Weights of a small transformer language model: 12 layers, 1035M tokens.
Each number is 128 + 32 x the weight over its row's rms, rounded and kept within 0 to 255. Layers, rows and columns count from 0. Numbers have three digits each. The size before them is the row's rms in percent of the matrix's.

# layer 8 MLP down (transposed), 3584x896, rms 0.0328, rows 2692-2754, columns 224-335
099:123151129125148113080150152127112103169117143144084152090137118115143161169107086076161144103157102102119095101183166134177151160136131055109158079143098137160103171121134138133148150157066166112113145091085116070166095149139160118147190062138119102094145098114084181082107084154108125090068121182149127173116117127090145131124127073180
099:141105165138135115111084099211091145136176138086145168084098154148089115110125177144132146178149110140110093117122119137111138089088040130136127160152111101101113103077149066191146125070135104128105136160105137105165105116149098081134131103159095099108203141190154151144124143107145112108118148130125181130081151152137128120103113145112
097:179137136162169113166134080105162097118139114118154075105100166101198148199137131112137118122097143135124130162166128115119117147131085121147120141112128132126118136121149132112082120079121070139123107130164138087103153137157103096115098070129120164132126142162153170137136101188063095176173125174102147185129159094140129117141122087113
100:076203150156153083095177099207120089110160117130108106111151129133105107088060184114103132156110107103117188104174141137138138124187163122158090087166180160133142148159152104156087161124118147148124116085087120150081126135162127174049079155088103113114141141141122133093158093152129151198112086157114178093131137086080144147149147135121
097:085164149118183136169114134119054135131104119183097142136144091140051109132157122113123119158154137119122130195139157101084121084135118147184138135110132143173138105123160118163155152142036113120117117125124093132104119136132137150090118109163161092155121146142166173120105114144149147118108117128086117081170110164098163188174175144152
103:109128139126176112144139170091138164103164137133152168119063081148120103097095148134135118144098129178149122125151146135145140112116105174064125073144104142153144100137158155096097154110161105191131070154142135092140127157078153136099177145120149109099120169091138163131123127095106145172143123149104120112126115162111087116157122092128
101:154133081121145082165143100135121121161150118120123121137179111135200139080145138109082133114160086054103205203060126136137160105121147140138154153115130167116134103161137127148069198152131134126138081099161249130132103150114088125161167084116168115113122130090150090135044190092146081172129089172125159099148064072122137138128117120116
107:099146149119118167105154186122083170112085096111150100134135148068101066136134116094117124157150112129113146105094096131129103162150132117184152142143074124063173123045179180049072134165190158142107117089113100151131107099116203086139155141075147072122144172121141106107136104166134109096119139140129103137148168147158117178075162180120
096:156142200091126080152123057097138100096178085143121120117122133169093152121108135153139089164143115174159136147114160099149141087124096104133104146109061164143077053118062083124114114091158106127128178090116107193068185136099134173143148068141069100103121144071140113129108099089131103081125166094101128089149082145143168165155186084152
102:202137100150115153118104045131094145174118133108150124088151066114143116155126101157147136142196122074125143124108145179114147182107108135172113158127144108138094138162122092099183141085129112116138054087092170102150156134080195093096156100165119064135164162113142120142125129108113114084079117135155167117123086190153129101164183123135
105:117152126122063104123069135131127140111083155158138144150077164164120073163153108090098082115082146097089147056150097119096116156140149126111101133163070147131163103170107122097123132127136081122133096109164116146164142130161145155153099080106097129095178121153145135168147159065187095142108104067110142196170133152142163121111175104087
099:099154146125121180149110129114032139144151158165109154072159086165172162137147120136098120112120138101113134128138091122111126118101158127077125141059185189163160102121108184152101130135158075139131165132147110083154137124142102212154079121121145153094133108165112095176192120152124179075128150122107099126095117110162111129113080070113
099:161081092087085107173116133208107124130119183120104088101069046156157150108102167084124145087126087177166153124099147147145141145136129116177101127155129102127069147129121162071169159099091101113106219112147164181158177134091150110169144245120163128076152134170124084119127145120133105131136155173138087157086168126092078121185126185090
098:168172107113138157128104119094099140106181188148087077116129154195138116123072165111179150146129112115131104109150114132107156138114193162116124145067080120127114152139176111129104109170092138069135171122179130137169098179108165150163140186065128141164096153111169166143100191142104185122089169115140085153019103133214132114166094097137
096:176144109137138164108135130144136069135117167124168099127045134116107069127140125136092105137150103120141123208106112125171151191107123135123122139133145140140144141127067162103126083071127119082226177193153115110156152127065145139132154145099088151132101140164119125173103111139159089147167118180111169194134126186131077145163102140127
105:144134141138075132110061108143116142095093117125151119155137131081171177125170089106145126159094224085110126123104133189050100141140111139120094143129120121090124127112167121135072152134174124075131137099107121101136140129130134102134100136080172145109085120118192098105137166213153127084135089160177132172160076138146187116103122149046
102:126149118155116140082151054044081110114119153147139059155174206183171147106153120150130144162158122179140132148104131078120186134182105067127144132157042213095165122153164107186095133125091145092118087135074058081128128087095120136166101139157088142191151117125124105104156166187187140098159085100136144112137144131090093155164155157128
100:144096145123151151107094087156145100150137179146106156098079134086161105128131080190114170151087115145095089084190113109138133113138110128184097140122108171133070121069071149168168095142117100111174168171126109134103161093167141180109064088108166108113136146143141097154204135129134167127116090107139082124140091081132115135117144172111
103:174136184103134129150134103089133132132154130151102134201097119095109135116119153166110136106140117115167153118150097159072146194122190134104110109131161107048125115130119109128084120135120150113171094118173126158109203157156149121086130065090144116182106164137159142112156179139152169122106165144122117133124149120063123131167133032126
099:143177190148130092158130101101194084071138169099114092123080096100127155097146143069157159120134092136135125132092103187115103081184087132114130097128125152183092112089164123191136160151097096158161117093097090151165140114065103138167127164132141138101120097108114104082146088080137103116059116102133120138164160137134125116130123147134
097:135152142118092145119119144143123132163097194153155131103149118165172112138085181145132131169098168141192163142074076160153205099093171047085121086103169129115118118134143070081127076130127114126114161166171123131121170184175123124171131161156105136130124080124166133131082126083141138114118136152079102123125117172171147167080105122154
106:151079151137151115114147138160147086125046172131127124158123106099059126146114126091114119116185142164151139094171127136128122162124128168110145116116139162131102119198129163106120119141128149118100088145139095175165140141098120082079134124126126144082142136135090094121144113139127098187184107155178157104190123135144142114171120081084
099:166145141190176082094100134131142098130189119088086084148174089128094088169147131206106090133142144127135170120101118121173109206167154131066133193124102125120102039091143162114126142020161091175154135164082133148100135122172098128094088095162087141144144090124076169080187154080128072135135183133104142136192093125174142099127140130100
101:141109176122094071102109154106135209164093173158133175117128063125056176110146147131159132149108098082142085151147156112144144193130142199093094184150087166128094120082171121142084133124114129118084113065154131167113129173106131057178109086078110157079158145148182137135125184091112105218122138154126138125126187123082109140180112160205
094:089143129126125118099126072125161142139112131095123088108184149100135121132085085120100163155065176103108132140121091123169145154117167091054098178229159150164164092164111138137110104072133119179101099141149157103119129133118118119095143136126148141091143146136206079107123183107158064089146205171131106094118108154156073114096098124153
098:136161059121134131191159206119108126159133086089114179103128096193105129120129138146140092163137120111229131084075146112184107138189117154139141145091140125115126111119129157118101105000087076132194141074044152156131109144069196083147156144146093167167097195134101106171127181114149124128120211102167088136082135101083147119131181151146
103:169146127124110088093192101081137117111171136125116150166133185191111150133129130109113125170175060088126143089088087170133150136182120148084114128087095140160113117158149093142098101160091145107135158100138100110129092105136131146135176150142117088061165160076165148146126141143154143094138145119134130077127158078194104087082056196166
098:112128151133137119143040083124181146090151129153181116101107121166148107106117198157150114105085084085201096176168133160108140138132155129145120108142142209130167151092114112063140132123162116161181103134140133168111130098142158157180141126171106135144146115095143105103162085113102083102083095158161110119119114109100121106125111151152
090:101101134124164162129062138071172175122146151060081149148172094173114118087099096107074139120124104109138131161199148096143161109159138136111105083161139122125179131124043109175126127116125170156175100142209153097157178110144110161172120150077160122139177089101073120088081095116171175114130124136146125142105116164100127119112167122116
103:138133186111111134101091168117084137099142129067121122140137134137078159154139142168124145142163140162119157137096054240122126137051102169101100140164138086144128087130113135124153128096132141103119106127167123087131100173162110115112168157102160106151123145140082100126156124143098164101108056057172136152121148161091142157172159133116
103:103135136130093119129165136110188124120179140105110099094121094143129211107145050163137208168121093137108148117166157120087151135058137103121117173115149114159099083124100154070146121133179140098128123138157134106123201163111122187045139177064178144141130094093065164124149092100119082197132129099112109138146125077078109155069114125055
100:128154062152082095113151066076095151098116109100127125187095161150127109150087103110099134139185103128128140121095084160084148095158120151062076133162126134113109123104153104130203108064191151160140150100137096135141118132151136164138163149158154065158136117119109154142131135125091141130123157113128193144067174133118081125092178151160
102:134141127138163118088179155126215149115074168142128128115077106101120095125155100122075112149090085124203134157079104069099120102073063126098135136150093151130119131144088166118151126168098124142073076127114117148092124146179098142190115104153062156189164121147110146126125110083089111126112162168135160141119082154156066134083169103085
100:076082103145178118172075106177106082173135114091084064125075146105108105113107134140161194145065120092132193155153134150122132158160108111095143112109141115089165179077122117117095137125207134144101107129122122186144077150140141137129162168119163096125146099174100146160094088112179089056122109088178153052091122191122101132168147142100
092:167147127141134126172101165195174131103128154150156176129136140116119106142078127092133173158112149133182157147151174134110067149132108130092106050128124144144100147152111125098158148077158190183075060128123125127147106074176114157088200105160136206126076146129144152162152109197069085104085154098144175114090154141178079178153128141185
102:089163123053155182122116140107097148118070146184050123187109143125145176154085084089101121096093127121114125124116148148075088103154136136126159122158084163109090092118106112163138093156099177142123137146089088123103110124113129149104158183091162070137181134146170101119122119101140111092134142200132110123087165127137138126090099102150
099:186111073118192075113095146113071148133120102145124123099141119099111095132119127086112130199108219125161123127109182167085148098184064127143140134113146138128111111067129114113184175139080166172105146117107141199069105113185127108141107110134127103145149135124172133089151170109147081124132165108103139151127112100124106128117108083120
093:113157168109166062188050147067150158130094197155107061132110031128134090128125150135075184163141027111163123182134118138123152149110123063069136169105133124117169128148148110125124102076143143205149058146215142116120084094117128132078068112090155137150110130150114111136174125178090090080109206128138082107166159097126121140112158105077
104:143126127111131128110115042140145138148190178122163077118080192139163120181128139097205110175071112134156108112107101161128097086140118113095110077123082178130152155153113119103079149040110077138047088048145176196137137145135152184162184088149166057117084159127104114144087152122123117110108149072132186118132155159156135135110128170137
108:153151144143167096133101096190145133128137105156101129196161175091099072134148109152132158139092178101109057093130086137150173164135132158158093122106114150125122123117119140144145188102060118171161110136146104125132170141105137127107097061127165141117107165142122100147141053103111137150126103123152142065110130120113141141188131139121
100:099123155171125126121128122194122107127089104121121131095106138114148122153096137163150116129080114160141107156052107100167142151113186077199118132105135080133133098123131156074126145094108132119191159156131119176163127079130179110081178145163143123124100183156104069068101149134120140103146129084144116121101145124083106170095159141103
100:093124120120083096118106110184158173200137099106143133175142135204073105104126118152103136151148194158138167135150120105109144134144136125130117146141126163151102122136150114134160205117065146134155138038099159178116112141139191172154117173111147128087155138135204162114214159147169182180139117157117153103117134155151136121135048128119
091:090151121107169190129120102129088140145181116168137164126162139137130116140108130132149142121133149141147097125106105111078152202104135121073161123205114117118087168141136137100153103142104140160166203183118148096105122123162077087156135149056145112123082075137126125226126176153088124177113126194166122147106178195104120110147158155127
107:170110150130146141133172136083141095159156141195160090196108141075093133144110119131139157120152179126090094153132160185134125130090148096124168135176142147108114108162089086163111087084143114100101110112068090147111131238119124149140104164148136181084074180116131095060139133162130103117140067086183109122166093108120144120136188112067
099:187181164072148152135096099097118146176087131151129115167150100152169175145150143115115123115186184155175139117176133110172122110063112146151114124096124149184092142092147110116127154104101174116156111151116131131082100132058116082154111107115123135129161139073080087154179155062206110155072129130148115187124136094140142151133064081161
103:067133112162181161129159123081165087112135158172101097076152164181168110133158199162084100181106107136129131126163173102172163137122128151080153141133121091119170089169061142147134115142142123160212071161128115046135135070147095131089085166172173203099131133104161176103101146117117116075171092219161126129096087187129122166150129144142
101:108115115142094136165127138168111152122099112066105176141146152131198119132188078158095101156147163163155101070101146092131041099118159128123115110116098160164114185108114133125084083150110139125105066156182104113104095161073140124162152131074131140061103170110173138128135111145102133094106133095158104147124133147128113123158131081151
104:083092102066122091107107129173165143058041123164134112213149122101149147089114081149109192098099154091056131205168110090117110155128121178172136112106092093129115154130141085087118169151091157159134175171183073129082153109137107109096131084155097109144157145124135143120129117044127079079103132132139132129116169089113036117096090093044
103:024205100149178104138107140168146118087133135130038101095104089117106123102159123120079125109068143152211129113122079168165137124103147084113174117141134138126131158194116083137118123184085131120147097078150187109133097169111175165177066094152222138104103110110131155107107063112167073101116131121139080123110181141116119175150123173112
100:098179155115191109087122106153182139070113118067177117192123113139192098096127081146107142109159154108153154064108154159109148088184122128131076167146078179169079091142178103175103143115090144133153114082188122113162121137138102193137152134112182087133135121055103128149090061152147114129107043104092148106140093203149148164094104126121
099:179134161105166140092177119153110141090153080123181117153136084107133109171146088189152124102135103085193105143135127063099191179099112130145165083106115122146181070174159149145167194149117099194112065114132105120076175088077151140146093130101172126097082103075130136144172156161119098136160061097166087087156087130138150094099195172126
099:110126088120165156102132165111120116145137137131092123106119148085124133119060102134234187050220074070180111175151122179119164140126117133070106137087093092118140138208139167107126146045125165156074166073137134123117136161119104181085117141104179153165135125104164121138123156100073089134103132145081117179154138117089177137118178161181
103:175094088045086123182141094114167139120068090111109176122138092143111082174099115128122164139130097094043132071119171134138173134156148136159132133123150143131144147126161130098140112112126193140136126117109141153080141137125090122171167109099148156160188151136126121151129109188139117152134115165119160094132166117149167169158091146112
100:142091097165151127168143151122136131123194128149094146159152091164123114120147117120066138122144079133134109116158137130177114124197081157111127107148111110110127160102120138127164089096164115066101166132080089139143091148142117119080152131155130120100143087153122118106230091185113091136063125095152100135117162097153108079151091192147
102:136110145124078125144123154134147165152123092176118152184125092094121227128153110147145183092175105097151110147129123041168164112115122071123117092087098123164076228176080140138190137115140127154131080048102109146136114177115159117132144117118168106118143108102122095142148163090133192122087137090093127158080097125140213172121119094121
103:104091132141128116140137125115141131125142136115155143140131092164085081183153106132084085093166118089079084128079118122214181082152130147142167105137108075204120175133176109103066086095166179123105165154128187127127161173068103109065159133176133109127132094189190128151153126127139150105146090132126139117171152149216096129134134116133
102:082142128123126148106108173100105092131139098076083147100172109135152167117132225141161093190119139139057093144119159114132082128178115131114169145125100133079127164203122153107122129099164105145118154164145121056097095141116120170094109130124124129112101110127184091135157105117120072081157059113131151167134116108108174091106134078155
103:103092093060148137136102169157120103106093142120157137164138143112124169132110185136117116164140125183087147146130154098081154126127104085148149124109052098104121105141052137103186121120197166074158073133117069139135138141156111181134082145150131097128145134169162102181175078107137119135065132079173160084099086161171145147167129131175
102:114116137072138090089125103165163148066158134132144180141137133143108160115143090083135237142123152116114145112122151102149135095183149122171110097105171108111210095100179106157146028146159166153119145142144130104134180159156076112169086103117098169137120071094144075113110164130126165065144106078098158135119160136118175179139170176136
097:138146091081061177113145157127158052125163184150148101121186176162183132171141125109152115088132073199131091122130101179141132130184139101069117150100125129199108095125061069126103143145121143107197095136128087145151111150103096144143107163142103145105087110134147178135140136152098114138132134112125139093125117088147180158146129174201
101:116129081156128085157115125104079100170148157062130166126154156126131155135103169137115099116127195144110079081163136113111134078134078128158171109153146116167152131116119115155211147125120078151166142101132056159080178093139122119129090126134128132130124115133133197124146088104136104094073135086119180135131141170225123161155117084115
101:154114118107095089128140145105110159114144135145160122129156085152164078096101107151088086145155136146203136093149130195120131159104153094138128150179145173135134167122132084140128171166118115072146170118137148092168128133066123111077130117166134123040113178166128113106138088143132101074126121168162181180129125150171161157126106124118
098:204105161128069153114120177121114137110118135092098059169137130168101130053127104138097159185136148202174081095146137118139145059152068088163107127162182165088112115101126170113175072132187098147172114160133107088143142086066106162123134200160057098152098101091095131169089120155175110109129155102140078118169154121142115122103092144148
# layer 8 MLP up, 3584x896, rms 0.0662, rows 2693-2754, columns 224-335
106:103142121121113111106152122141129118082128121102152134140172082074123110190124183137116147119121143111104142165095134092137114122160131155251133152122119063154150187112110066131160099180068153113103126090117219142152145095076136151082131116181130070188047183069106141126082126133126119128117112147141155097117123177154114060139093125133
101:130137142148149133094152160104131125136162105125121123092122093104171114106157076126169107177119073012113094155146169127143108157151141112118123134077116180106098141131169097143131140053168176170141137110120147133112121115136101128140087134162066127136124108118179129125100119115126212081183137088124187107144099070109092169139179096137
103:063111123104141085105121184175161161201090121122116140134074154125083167138128082135108087106082125208125143118108100140077125170100154155123167088152168175107088157086122175182094172160156136155168190121046129125106112105095145152200110103069129163161106115119137129084126124157161137147130164122159152166098156114147147079143154169099
097:127173120132080117183111203157126168171083112155224108085174144127186113104148126149137135072113142125163128165126080114154116117127100090128123106154120118134122157103109199147098159160153108114105070150109149148110135133121094147091157172170103192077137099186100136169196117144136142123178112158068109125109155128129130106105118098185
104:077177091128125107187151192123172111179068156133090108151134156114186187167158173094087139106163094103181175127139131149136074177048184143181054085113093140116100089090119060148132126145085162138172115147097105169148088141170129147111166146120165194174136092103186089124139190187145171172156179109105166134103143142143075109071088148147
098:177131113157077119114137110112129136185104172197120140073137129124095172076117111167156117136191155081137096124133116172114099107116095075104088133122079133138130124131113163098112154119093113138149122094131122102089176154139107158103165136122104189106108150111112156116186136187115140116129080037125143164103108158146127133125123145110
108:108143161129070109095159113130177140140085143142101110148120085046154142144157132099127079165071116081113138154177167131147162145127160148100134062178168107061123177150104109166144122171182097135088175182087119110159095093148164160113099116083085066140092072152193142129120077108157154099127091146061102117118145105153135148064113130109
096:170180123140098129145107057094139126083128120114138138118166098202129152118156107107103134118139096127115135172116138166113178153132108123147129130080098117173150092097116155092059135169199122099101133099145059092122147102162110126154112136143138080067137116124118091074106101089154116100118102193143151116101083094117126160100128101136
101:109121122162169147070125140105147099115137152192116129104129156084125112130126160097134112111119060122148090104166122091140148126133156175136164160168146101101119140173151120103095129172109133119154156075172149070099140069128180132122131157167123152111132128153169158134209138165132146091136095168108106134116173100178126123114132097154
102:157108112091151130114136077091118099132125108143136097132100151142105149151142121102118137133102110175133109091152134157162144065142141193120110123126124105129095090135057152121200127147143131106180083140131155142157144129074098124150098124075121166118107081107144091125133135139163149197088132096136132158090106093154150123100183144116
097:080105171168135161113132118103114169165116224167156112119151153203110083113128088131138143099178125105156156088112195195075153102139130110159128127168145091118103132164155146167096142170118128148130115158116127138118161108181137152095142114076142128137107125082177114142113144166165139078153187108094103110104183132107049188180141143075
098:166075122134041173108182152124133149066195200115103080104114172134128128179196137161093101136110108202202129098130147154134131188121098108132110114093082093046136164131125166145153115166109167122138150190176128126127139115093156113153209150121165167109028122163114129142130106132145123127121167109152136085174116125116092135158114124138
094:124133161108084157082145087103083130112130139113147096120140162157105118141118120152041149121144119102108135068113136123129194073117110134096178107105144132172135059106132090150113120141134107162100161164125103111113089132167092121121130095094144139166129150089166129117171144087158108127158146133128103159126204160143115145138158128138
101:172139065078067163115105080181161108133148132108150148145072104144156100057121126184131093112106202073120148138198133100070196236073130075075166110126122122119144102126124174122102108171120106125101125116173142117102099138170128140152126112088173133091088129141140150179091137184139112189179106161131128115119158120128225151094130128166
102:133128074129118149159084110124081106163082112152095100091165143094106175122131121097113157116146148138101129141147105083144161187092136065094174100191126147121183117138100112149150119134137057125107125116159105087112127105101160168144122153118157107114132134142103077095177136116158145114168117213038103184161150119103131120107131136168
099:158091138147230135137108148163159096111110149105090119169057157157136126108107122131142148093110144109117147085070144115112134111139101140132129162129148144117113138115155179198119071187170100099109107175152076075111140143104118123124117126180153111126120184111152135149135092172077127144089145159101099151131047151105125080124127087136
099:146173089122145160115131068130119082081166143141078149085155118151081115128110123119177112113128120107132167102164082088155075163055104113161102134129088177079125159070170206172116134130157155069104146114116104136176190147070088127145160112098144122177116175112099133118169113149075149129106126053140106118107130193108076189149147150104
100:073168105139124128070120098185109122111119138125097101138145153102169164158114144141160152104186140107123153139113065117107067148135111146124055185128197125079135146136151085124083155051152193104184169130087168101150108183165192084115128182136127138133136146127151184124116094139140084138088100122111173129091111155143124110145150123136
104:083141136110161116173126115165178122130198167107137080150131093101101073181138113141160076137173108132142126130131127082195089092136147139153128115104095086111129176117061137129191139121170135129099215115116182110137074197100089135159135142148198124136141152155130062062144109160155097135192218162167101121117163128177111129146121153174
102:042137139178141140072112172148151109110116149084093119165129096131082081131087105078110137174150152106121077173134070079149095153111105113131140078098145122155152112098137176095107135105121119133118114163116185147184177112114110105127059154154126168062167187120137067134093162126143143148084090105129123142093112079100203195201141125095
102:115088150116188110134132126124176190113140116107155139158137172141095158099162177054118127137130129089159096112175126176096165106112118145158152120042159100135110129091103124164113072146119087088057073175081155164122141105153088105163156118140100118118117117062153136181132127139055192126171091129102124104104175063108102136110135139134
097:147129146106139145129108111126091102160091156118135129120107141136138130161139112110094076092100115071133167182156188126064116148165098131098144137122078160109145127092165096198137188057124096174236149083131117126092111144126128166120137132075131101133134149108076131140118085167085156106155095111142167113107101161225142164166114124180
110:107167079124098134121122146138235131111128088137156128075126146087116127112071111121093071154058118158099081172125125064161121132136159063101104175140083165103126140116154116159157166112136157139144089119133107151120127159047132076135131168124163146101097116144159142111109090185141137156086149131167143132168159082086083117155128146154
098:126117102098082136128117107079112162136127110160149160109121149108155148117099209132133111164151088132135141126138106096092116137138124189109139162165069103124187141086117148166148111090089126075126151156160150093068100120145132124089135143187103148089170115137121112178119077105122139174081067177147110162160192164105187120140202116155
092:079112183121135113153138118094105129101082153205138107087079150116139099100140069131114088115127109120169111164107105069111134112127185115116167125159126118101159130120111190174103166180152188107069102178197107116168164081172126094056146102159165112079141134113139091087060157129096107144125097167162094135156100166160101121107105157157
107:132100149128095104066070158179093106175156099138166136140138109109169130086099079098171117142083143188033127140147149183145178140160140132098133160124172128092135087174114158118114147156133136064158116160080119098103112156126128068178121126130129194107150172104149108111113133128158097112135113105057118090166106114175154137155118138186
099:137126079109080090132132140179091166085131150086144112085118088119127151070121042143175143163102125062166128125081139138090107142186170092106093162166163132108142133153173088156174110128158152085129115142141158122122114095135110173134113132126117166164140141145153142090098136144147183095111139065115116130099108189132054146134127150165
092:115164102106144197100093103137179120139147159118165142143069111078073109128160181142114099153133106151165114173108155141104061089148100114147144164107127103139143155144138158103119136127089126120104133176102141084141142136126143127126081135174155180162134110064165118115133149154104126111149104116169105135126077140153135101134097111145
099:121150155133130172116106127106103137107036101138101069141158125154120113206109062083115118135158113199158157110101097126185182120119119164120095153120182159109103083154071118160069138101129183134117152106174114113053137091143174183167165093122156136105166168130105126125093136167199075188140077124161092134146151085163135127108131107171
100:131204128110196142122141110086143120105086143184147103140105150091125106118053130168129075159130154051128156125108112154112201105161095145152149083085076091117070110119116107160140147128193111133112167129148096101144056115094115130145154097115149087188198109091120210022092139138083092141114074110144108143111093109121172125147132135113
100:107160091107128127179104191189142103092064113140146187139126129164154160134071094080121123126136071099126166094087107109140144144110112167067109176120108178086104196178109113123149142100107100112074147118111103161082158168089191124147157137150094082150072124114097177152147121130084118140091109156154178127122166146116144175146146154106
102:120129091126120099205144097166100079085079151086103152174125110097177149068062130119110152197149057128114181128120073133145122125085108127053149153126153141090155075117148167088118166143149140105122078151110116115143139131177191130171156095077103147108138132195113120169114145068182120142133170111220163068100145041093098130150140141155
094:114132197103093122100100140122159096130094093164161140112108212095140137148130152166132130206097064114119172108172120132151090070157135108152118095148074120139139083151185156146125127124157124080151087113114145107116080096147166151079102142081137155125151163081163115130159003092111150101088154142129102095102131125097095183189129139163
098:108057178111118114086078144134128139147114105132161175113102115099114152181109149160149135148124097152066134171171116122124124107105150146166157114213131120138140125158170104139139131134110124158093116128132103137188084115136178157122100165179096150162122147120170095108140130066120107119153125158151157083125103123083142114069085150156
100:110125150106120153101160198095085106104146138098089149151141099115174116168095097113126104139142158122204135083105128097126154115107133064081067131108148153093126235126071148136162125116150122124146099145149089126132134124125135184135112176116154074164117116138142138115169124157184084151097112115134185150124220131092060099157125155142
102:126086167130131128132111099186173128145145069159128101130110109103147093163078111129089147174150099158126149158056115170079141131168151107142139110098126154127090068074127187116095186103164138112102178180078043202110089166125166161149109129128122079159162074123128143148106083169142119183079130141105131074137098103132107139117119117127
098:137187172121135103102111141088131163146119150056172110132134166132119132139173064116168119152081135096105134157152109087102096118124138123105160200118116113097130123114127165118070164129144144158228107118080163088149146133126187104105123142168078081127091157142118130114075164140099104142126097118129166125128111135103113107124200044108
106:064127149105091138138149119161142092151120131178130110129128118167130053146104086133118118136112139141165151089103135142112111099098144098097133134153124092218137108099102156120106162126132110117105136127130115133100084112135180125135135114152113191149132170114206157092108121168150132072126168099093090110141169141129078131116204189154
103:114149145115162115155114122105134133152143170184109153214181169093154113131067117155044131090155181112138109067066175077150095124161159171178100124137138129119094120124153186065191117116089107163177141168162184087142099158097155186157119091162117169051060142116129133096135066130144122121123087175128142116091164107111146173144115138074
100:157116173146102176168117148113179135103102147152152092118098133082151108109090110107122099089135112125179101099076154115181128120144117125153121187105139093122168089147138155138111093155146147146128164165101038128083134111136135113138112147143056145107132087071147101102134151164119125153129176154090082164086129156165139118131160109111
094:126142143091103121179118115179120184127084123168110109066153113127198066128165132130129157076140139150113114153135177093133115116111108134113158091160098154124133163125158151223172131203118161123181061156129079106097135112165119105138169136106119100109122097130133092184153122201156202167131116133186125084182091111128131134153170171065
096:130117182092094112101149140130147078156102153110145075097127120048137149122155096124082113112130074117137115140090133111128169117167150063152147132081131135115092058120156111124103168143183114099124094106137085127122122110182141200101113120193108066062130087087142149119086050143092082142093086166104140115122143100160162134183158113066
105:145201138099095055115158167035180094132135097118102127121141141094126181158156118113073110124153151130152126115147138183089105183155079158133103192115097132146131136113142075139104134181128150149114127115167122169108113085116120057126145149083179150125128178117174059099126113175128120132089071103105118136186167096125097142128154116147
096:119102178158131146149124169123165097163139028140150156175187120119113109109118161133098115136108159107163176083186134094139125109203166108125157109128152117100131149041130152125151143117137131124150138107149075148092151144137135157139066074103142153129158136158118109129104121058126130175128162146169176056174068138173120072131153133095
101:080099124096106103129121150117113092077118101178053190112162145153146189154137185124055121173087135106172111100146161151197095134154148139057156140126141189084216137172115082139133151086104140151182117170113113131098117127133084119168131161152142163073113090151149121147112134198131095147109107141173121103131114152050137153168131149101
090:084183149120139147137050132113106120151151154129190117131162150128171127169129129050090080119088176165089110169133109121133172082163053116176126181146132082103143146111108134135136163099135149079134114131151175141162130124173124111113159102092107137160184130145113140151080079125151151148164147088103124049154086123082108096093089127108
103:135104166086095146135113120128167122123151103130128163132089124125113136130134165147126106118122094105140120130135059060152141126197166107125121108058041128115125116143160145172150155157096087110158179148129092156096115148142173139167150163130182134112105181144091173184132119135139091149090157125170093129137149096149152077144153173077
104:053146180144118131138129102100112099088126146111093207143134138083091155089126164123127095058198129117098138144121141105116167123138088176092182136152089151088139102141162064119073135157110108180098111147136138162110111107195095146161132167161160149146137159166087120143087062210100113086135121113118082088122075152171153112150146125150
104:162197135185096120146161123161153180113172162137144119082151096105115091153116140129104179147151156132111128126086105103102081141127121139152137051144134087108110090130147160191144093105161183156091066142081093116103085109114137121046158127134092145151174121131106103127120063134103160150101130150144116078121079208123114083106113080078
101:132164111085155115235108138130121122163197083166173163088138133105119142092107156125143098152143136115174111164141205110139166102129106114165138129134152090096141085117153140144139117153171164141113114109085066148106119141072131126110079144135098133138059153174131076197120132119134121160174075117099164116118162178129154106158135136153
099:093165120132047141169158077147121094087114198138140144132099119121141130145144166134131165084116149137151148103098151094111113150104152125072121146073135120121126156103116123152105096085179102117164136088110145125108136104160122109152125126158167100188182077121130145091163110101161135108102152140110130175104174144131168133181076114098
103:123151114121104112141108133114099162091172172090135093092153095094149079118087105112122169069103145136124126168108113199123123106110170159137091169084116097086139158140112181129092119131161099100162147041090206132123157116106085108138172160127128167143119173179127090110127115163140164105123214153087160114134105124194120139154158137165
101:124145129099135111142158117145105139167082093168110148126122097127100135137116098135169069141125111172129088099102128081132125077168097162141094137176054117089084156108178057111179089146199129162103165060118119128127153115136113123146153146115117100138138142082041132129132140161133108152163086106203099118162088129135100149118132102121
104:126100138158137072128178091107118142107150121125103122165177115206112111149116046202134134119148186086157095144142104098111188080103127111148129140082110101099104111180143066190104123187090096098150103150150129131097099115154108136128187153187123070133154106138207141124137166112179195104154145141110081094180121132148133193072116128096
101:093121131129162106139144148090125168106081106174118124106180139066081137119122129135115177180164152162112161153120102078118133190143151093155156035148088091179198129164125075117073149116143113107180100141158072123109185071178075130118088141172109141141144150141141118097086128135159135068114179122041116158089108114136124123122106146152
096:102139153107179099149149125099083125113134192119122129169151152155109099167168161075077118160086114079114206140095091094112130122122139035107111125092185149117092099118135148153107225128115191100190146079144144102132157069150100125103103144160104125121132158115133153094127090083114108096144107147128148113129062174189097153139153174119
101:141180116130092124181137111103126084139110156143091102176114101102106064085134143083100131135173102176083115201123166146115184102128117173158142115139131133062094178144138125105147105102136145090131111070035110135111155071088202171079111181113080127116165125128145126218164101099146150168164159040166121150153123131072168096143138144099
108:115191141132103121187142114144076108121147139131139166164113119162045191088131093119124168065131118093119141094134063161174201103195149079130130134099098099098132125078123052153163143108163115118166104156166111059110150133120125142081120144158145142135131099144147110086159112148144078112141152104136052152078107141118088122109142100155
094:172142097143167116120125171130115187107160142134150156104071122085125094109091162093100181144162156114083141191125211172118094123072113125110166100142106080155096119111126089156080167147092207139128073080136061130137119115127133160096112107120115153201125123144214228148090133131120149116108111168100129145075112195128133105131126146088
092:153139136093093101141095116193126079180162100112113181098164082084139119154101111127134147123117128079140156174148123165131137139141134141130160150152123115110091173103104098113110081136153148195124139079068113088169041109146150117096129155142113148161088131129141142164082102094104123116147120145151067145137148087084140089165086150153
099:162111154115086162164140121157126157092106117148038133126181174137141143113111136102110098163135154138214100093189148133123138112127143095131078130119177132175116110123100156135123092096107172146054179100218130102077079123204110120142183149107177070108058144150130149102150149184140157104148060177150147137161189110148098100128136145136
101:116158154110166118151205087164158125107172199163141087111090149151136137116128066112092074094143042103148081134084167194107109102174088129141180119144105142116137156168139154110101121122146140132138161100073127141118193094109119135046043121134080124153111126140161113161076116138121102154168127132138123107116131096130185129172145101177